config.toml
n_layer = 11
d_model = 256
n_head = 4
n_kv_head = 1
head_dim = 64
d_mlp = 1024
vocab_size = 1024
activation = "gelu"
norm = "layernorm"
norm_place = "pre"
norm_eps = 1e-06
positions = "rope"
rope_base = 10000.0
rope_fraction = 1.0
qk_norm = false
attn_scale = 0.125
bias = "none"
tie_embeddings = true
parallel_block = true
extras = ["capped logits"]
init = "uniform"
init_std_qkv = 0.0414
init_std_o = 0.0
init_std_up = 0.0414
init_std_down = 0.0
optimizer = "soap_variant"
lr = 0.00323
beta1 = 0.95
beta2 = 0.95
weight_decay = 0.06
lr_head = 0.00547
warmup_steps = 200
schedule = "wsd"
decay_fraction = 0.693
decay_shape = "linear"
final_lr_fraction = 0.0
batch_tokens = 32768
seq_len = 1024
doc_mask = true
train_tokens = 224800000
steps = 6861
dataset = "wikipedia_en"
Each number is 200 + 20 x the weight over its row's rms, rounded and kept within 0 to 999. Layers, rows and columns count from 0. The size before them is the row's rms in percent of the matrix's.

# q: layer 6 attention query, 256x256, rms 0.108, rows 22-26,86-90,150-154,213-217, columns 128-255
# k: layer 6 attention key, 64x256, rms 0.108, rows 21-25, columns 128-255
q213,085,178,207,235,184,218,201,179,194,213,190,211,201,207,202,207,197,210,179,233,178,221,180,181,201,212,182,223,195,209,198,176,223,193,176,198,190,221,184,221,187,173,219,214,224,223,179,236,201,231,214,217,173,183,194,168,224,197,217,201,232,230,206,219,201,195,200,197,205,179,227,154,208,173,202,186,187,202,182,191,221,188,190,194,201,223,161,164,209,183,224,170,159,175,219,201,210,151,203,198,184,204,174,215,221,203,213,209,191,188,197,208,192,206,206,243,238,205,222,203,214,176,236,208,205,222,185,200,195
k21,074,181,215,207,230,212,231,170,190,215,185,197,223,195,192,175,177,202,223,202,211,185,211,208,182,198,222,191,179,192,209,229,217,193,204,215,218,232,245,197,231,205,202,178,217,211,179,177,194,176,233,210,209,214,161,167,209,161,180,172,193,212,198,180,226,189,205,211,193,218,207,191,214,175,183,200,194,185,172,224,214,187,199,216,236,193,221,203,215,217,173,226,217,170,183,197,175,221,188,195,216,209,164,213,154,213,206,216,170,200,189,226,178,205,190,183,212,218,172,190,210,189,198,175,180,200,176,229,200
q22,130,166,197,180,223,203,220,207,231,221,170,191,208,198,180,217,203,192,186,187,190,212,200,205,195,174,161,199,229,202,196,201,225,198,216,188,204,162,206,205,212,194,194,205,199,210,220,225,219,203,224,214,185,176,191,206,178,232,196,208,209,190,239,191,162,154,198,191,184,202,203,214,207,179,158,202,210,185,210,208,190,203,179,214,236,204,188,215,173,194,216,201,208,221,168,209,211,221,230,211,193,224,206,229,218,150,226,228,214,230,193,211,186,196,184,220,194,223,191,247,213,188,193,200,204,210,187,188,177
q86,111,224,233,195,211,198,243,183,190,221,199,197,154,205,183,209,230,208,188,197,178,194,191,185,203,200,168,175,195,199,167,169,188,182,218,208,182,235,216,237,181,223,233,244,202,199,188,182,227,211,250,193,215,167,179,186,211,198,215,182,212,180,221,211,188,200,221,219,211,183,199,217,215,184,197,223,207,223,222,243,202,176,186,163,184,206,206,207,195,208,207,177,184,188,211,171,187,176,249,196,188,211,195,226,220,193,150,202,179,175,183,228,202,213,214,190,192,185,213,206,215,190,182,220,177,151,236,220,210
q150,047,181,205,193,194,145,183,197,175,192,236,192,170,195,187,212,221,242,202,203,228,204,216,190,233,190,206,224,173,174,221,194,166,224,174,196,220,194,196,176,189,202,224,187,175,186,236,202,215,214,202,190,190,174,203,201,248,215,216,209,241,222,167,173,186,222,211,191,193,182,231,222,202,226,186,221,179,195,176,202,192,182,185,177,196,196,208,184,218,181,200,198,170,230,171,175,218,186,213,208,184,220,183,194,214,199,197,193,167,204,183,185,192,213,220,167,186,180,186,218,235,219,203,204,180,196,190,187,206
q214,083,201,199,211,186,211,206,218,210,203,218,197,186,174,199,223,204,237,159,182,222,199,212,193,203,196,185,242,205,189,209,214,182,215,179,202,205,191,208,207,221,194,204,193,189,224,188,180,156,236,203,204,241,173,191,157,194,214,180,219,229,187,163,194,169,198,199,208,190,229,168,228,192,186,196,214,188,221,193,184,189,157,227,205,219,159,192,225,197,199,207,213,190,155,202,145,206,192,154,195,217,216,197,205,194,191,205,235,173,176,198,203,199,198,201,175,208,214,172,188,190,203,215,225,163,219,193,194,199
k22,074,176,194,210,192,160,190,211,201,204,207,218,181,226,177,176,166,241,202,203,207,195,196,220,195,231,170,211,197,190,174,181,224,178,185,178,193,185,224,195,183,246,170,181,191,176,175,191,195,234,218,217,197,194,209,201,164,169,230,216,201,204,220,201,216,220,187,216,192,232,214,200,189,220,195,202,229,228,212,231,213,201,225,225,219,229,207,211,181,191,217,222,180,201,225,203,196,218,193,218,201,198,229,227,148,190,215,175,219,242,208,185,218,195,205,211,167,209,212,227,173,224,196,244,209,200,202,145,192
q23,125,221,180,238,200,206,207,188,200,188,207,232,152,220,201,212,250,207,179,213,215,243,198,188,248,224,190,219,231,179,202,218,171,215,205,203,184,207,182,187,179,181,178,207,196,178,187,193,188,182,216,183,214,169,259,212,204,183,186,192,222,211,155,226,196,179,190,197,211,210,221,223,202,220,178,169,223,212,196,216,207,206,215,221,185,224,186,191,221,177,218,167,189,195,222,177,206,167,167,177,165,177,224,211,199,171,213,143,190,182,221,176,205,215,218,211,176,220,201,184,233,218,200,210,185,193,186,191,210
q87,112,196,195,207,201,188,232,197,225,168,186,227,200,229,186,226,199,200,176,193,168,212,195,195,184,217,191,188,194,247,215,181,212,212,181,206,199,179,230,197,188,186,200,208,189,211,219,223,196,233,217,157,194,215,207,188,177,221,158,176,199,167,191,195,182,208,186,226,194,186,195,206,204,163,199,197,212,196,232,198,205,197,213,202,199,203,185,226,170,168,185,207,202,203,199,203,200,211,169,225,201,231,233,224,221,188,165,218,178,208,198,224,185,221,188,205,179,185,186,200,206,186,213,189,195,262,170,170,183
q151,055,173,175,189,207,232,221,199,206,200,206,203,236,214,219,214,228,217,172,233,189,222,204,199,234,211,199,235,219,224,216,193,211,203,209,202,192,256,199,198,218,193,211,218,212,214,202,227,184,222,179,186,186,177,233,181,158,159,224,191,208,200,199,193,189,186,200,184,220,186,236,205,234,224,227,169,209,164,169,218,194,225,238,168,179,235,210,185,205,201,175,200,237,188,195,198,210,197,203,219,175,187,203,209,204,190,215,232,240,205,219,176,200,181,211,177,224,178,226,161,215,175,224,199,220,200,189,191,197
q215,087,200,217,201,175,160,197,213,211,216,214,234,238,202,193,182,176,225,217,230,175,184,204,176,196,206,196,238,216,217,218,189,200,183,229,238,228,211,201,191,203,204,207,200,181,234,167,160,212,200,209,198,174,212,209,214,181,173,203,199,210,181,175,205,178,194,200,233,205,187,213,208,188,219,224,174,197,148,208,251,205,241,173,206,181,214,198,184,193,212,185,174,184,210,207,203,191,220,208,181,159,195,218,208,183,188,209,180,234,192,190,173,198,196,195,172,184,179,195,196,171,190,192,161,221,193,208,215,198
k23,078,200,218,178,240,223,208,188,170,236,182,195,170,204,188,188,211,207,189,226,181,167,192,204,240,160,241,198,165,209,242,203,142,201,188,199,194,216,220,210,186,224,226,232,187,216,174,197,206,195,197,198,201,196,213,190,230,191,218,200,206,217,229,167,204,234,250,198,186,193,198,192,204,221,198,202,171,202,197,197,195,166,163,169,201,218,160,206,219,218,220,214,226,182,186,188,192,195,183,224,186,192,198,190,237,225,221,210,164,216,207,190,214,188,215,200,202,181,196,194,193,214,174,196,206,173,220,206,217
q24,117,195,209,217,177,173,184,168,182,245,205,193,221,221,202,210,182,212,190,225,204,180,225,176,207,170,213,218,135,179,245,201,246,193,211,219,189,235,235,242,196,188,211,215,219,191,222,227,171,215,182,205,221,190,207,194,207,213,215,223,185,185,231,199,201,216,203,160,173,183,212,264,233,207,213,238,191,226,207,202,198,205,189,190,212,200,170,236,183,234,215,211,212,192,178,188,192,207,195,231,183,191,204,222,216,192,189,232,159,223,183,197,213,157,212,196,199,172,232,194,179,173,167,194,181,211,245,229,214
q88,109,179,230,224,190,189,197,210,220,227,226,212,211,214,181,237,226,226,196,209,182,184,184,202,201,175,199,202,204,220,196,162,202,219,216,206,215,236,205,200,219,207,199,234,181,173,180,170,216,207,221,234,214,207,198,221,202,195,199,203,208,219,171,224,186,210,210,177,212,211,181,187,190,228,237,212,165,226,190,174,175,206,191,232,233,223,173,191,214,217,206,219,232,221,192,197,208,190,208,193,228,178,207,232,190,175,205,225,178,194,198,198,181,200,214,202,245,195,166,168,240,203,217,218,222,199,236,204,194
q152,057,210,171,202,193,204,210,212,226,204,166,219,167,169,216,202,182,207,214,195,236,193,200,210,194,220,178,207,193,214,235,219,212,199,160,196,186,202,241,206,170,205,247,197,190,230,214,186,201,181,200,193,199,239,204,200,176,212,187,202,185,181,260,223,218,231,218,206,189,195,175,180,171,191,238,249,211,254,201,206,193,186,194,178,180,124,192,181,184,207,221,199,194,209,206,216,207,215,190,225,201,187,197,211,191,214,216,220,193,204,186,212,213,223,181,210,194,217,198,224,193,222,180,182,165,190,218,199,189
q216,100,198,220,219,155,203,175,194,201,189,192,232,170,212,163,201,174,201,206,180,237,210,175,197,184,225,212,186,198,194,184,220,205,229,213,166,189,218,170,180,222,196,210,146,203,210,200,211,181,213,155,181,198,200,199,210,210,175,201,221,222,180,221,177,204,184,230,198,222,198,175,200,202,189,179,217,208,230,219,187,156,190,186,178,202,163,232,175,180,182,209,232,216,204,217,203,195,209,206,217,238,186,198,213,183,226,210,214,239,201,209,224,206,202,191,196,203,179,210,189,179,185,201,219,194,210,201,223,184
k24,087,175,225,190,195,210,188,173,186,223,226,188,219,180,210,215,203,171,211,217,177,184,199,191,191,206,180,244,214,208,206,246,173,200,220,247,174,199,209,199,224,193,204,190,200,181,215,233,237,196,180,175,219,190,196,208,220,196,159,171,199,159,207,238,186,162,233,223,228,212,251,203,208,207,229,193,225,171,203,204,209,179,200,182,222,200,197,190,216,187,183,207,183,185,200,179,203,198,193,198,209,204,185,181,219,179,196,191,191,204,223,186,209,215,203,217,184,192,195,196,208,205,205,191,176,191,170,175,198
q25,121,210,207,210,235,197,227,222,169,203,184,194,196,184,218,202,182,188,214,190,253,185,187,213,207,184,189,204,184,193,208,197,223,256,220,175,178,167,211,190,211,200,179,174,191,203,200,190,190,227,224,195,234,231,203,218,169,235,216,205,219,211,213,204,199,207,206,206,181,216,165,197,180,199,190,190,199,182,182,188,189,197,199,222,197,237,222,199,196,199,205,209,197,221,207,174,138,167,205,216,204,185,235,180,179,191,217,214,201,195,185,187,179,219,211,174,205,201,185,188,191,235,215,195,189,202,180,206,183
q89,123,223,240,178,195,246,212,195,212,195,208,200,201,210,203,182,210,194,190,191,187,129,201,182,184,177,218,203,195,208,200,192,218,208,184,183,185,210,209,204,220,207,174,195,203,187,244,241,214,171,210,238,214,213,198,220,204,184,178,198,144,192,225,200,186,205,194,145,184,187,204,217,200,206,209,240,194,229,154,224,183,162,222,173,193,182,183,253,220,214,184,207,221,186,183,213,190,214,197,218,219,215,199,187,235,220,211,200,206,183,184,207,205,207,179,207,199,147,189,225,190,197,181,195,162,175,230,221,189
q153,072,208,197,195,229,157,195,172,186,202,207,191,201,207,198,225,186,186,213,222,222,211,197,176,212,207,171,171,198,193,203,179,193,187,175,196,233,183,214,195,194,185,223,242,179,221,225,165,173,203,224,208,214,199,211,202,226,226,202,210,211,212,170,207,193,209,181,231,184,183,177,214,189,157,209,213,175,215,212,191,192,177,161,222,223,170,200,179,183,194,178,190,178,191,187,146,212,156,204,206,191,199,213,167,211,204,178,177,196,189,154,206,191,190,175,159,205,198,203,190,219,213,201,186,169,220,189,195,220
q217,091,170,225,196,205,204,195,211,229,220,183,218,194,196,212,193,184,173,214,208,187,192,185,192,203,174,186,192,180,196,192,215,203,216,211,197,187,194,203,195,241,201,199,225,180,198,217,216,180,176,187,245,231,201,204,170,215,209,204,194,221,192,213,184,176,216,215,224,181,218,143,201,172,176,213,198,202,162,202,214,163,168,188,231,194,183,191,218,190,194,235,196,215,207,154,214,201,177,190,168,203,207,199,219,196,190,227,244,230,194,166,183,183,222,211,166,218,161,190,191,206,204,207,198,188,229,208,191,159
k25,077,186,232,186,211,257,210,183,225,205,178,185,187,173,175,179,234,142,209,167,227,252,199,184,204,182,188,193,178,166,210,159,191,193,204,246,186,204,163,198,184,160,209,191,254,226,245,188,179,198,207,177,191,181,229,202,186,230,158,202,216,188,238,194,154,194,204,213,215,163,210,205,192,189,216,221,187,211,172,229,200,232,200,201,174,191,219,185,211,210,193,188,216,192,181,191,208,210,179,166,197,192,225,193,198,177,196,179,212,203,200,210,190,201,203,227,215,246,202,181,182,202,228,195,183,162,177,214,168
q26,121,178,204,213,206,206,224,169,222,189,162,230,188,173,195,198,192,153,172,178,188,170,187,219,183,160,193,230,213,164,187,181,204,195,189,241,220,176,233,194,195,218,203,179,196,154,188,214,212,180,212,203,226,220,183,205,202,228,170,201,162,176,221,170,182,203,163,164,188,219,219,223,192,171,178,181,178,197,220,221,185,182,213,211,220,225,174,230,219,201,198,224,195,187,228,218,203,202,210,218,193,209,192,186,233,189,236,190,255,206,183,196,205,226,213,174,199,203,181,205,214,211,191,228,190,217,205,187,182
q90,117,207,191,210,229,185,208,195,214,199,209,175,228,188,180,229,187,176,192,202,167,185,233,187,218,207,226,180,207,222,221,180,189,184,196,206,215,179,219,200,210,182,205,187,202,201,196,199,197,199,232,176,252,212,226,200,197,200,184,199,209,170,184,173,188,190,213,200,198,196,202,219,187,176,218,212,190,215,211,186,177,205,191,232,166,193,240,235,196,163,231,211,175,192,197,181,190,206,174,170,208,165,203,229,240,208,165,209,212,207,197,212,185,186,202,218,198,187,194,207,235,223,216,204,172,215,198,183,181
q154,062,193,220,189,204,166,174,218,195,181,242,231,221,185,185,187,214,172,194,190,180,191,185,171,201,208,198,216,158,195,206,172,202,188,206,211,225,204,200,213,201,234,189,196,229,183,147,208,234,194,206,215,200,219,178,170,230,198,167,209,242,210,161,222,199,212,198,200,193,201,201,240,226,185,210,200,211,224,217,157,208,179,198,220,220,220,200,178,226,205,184,201,201,209,203,203,197,237,215,218,246,233,171,223,177,205,196,149,196,198,200,187,196,217,225,201,204,182,197,220,181,187,184,211,208,208,226,219,209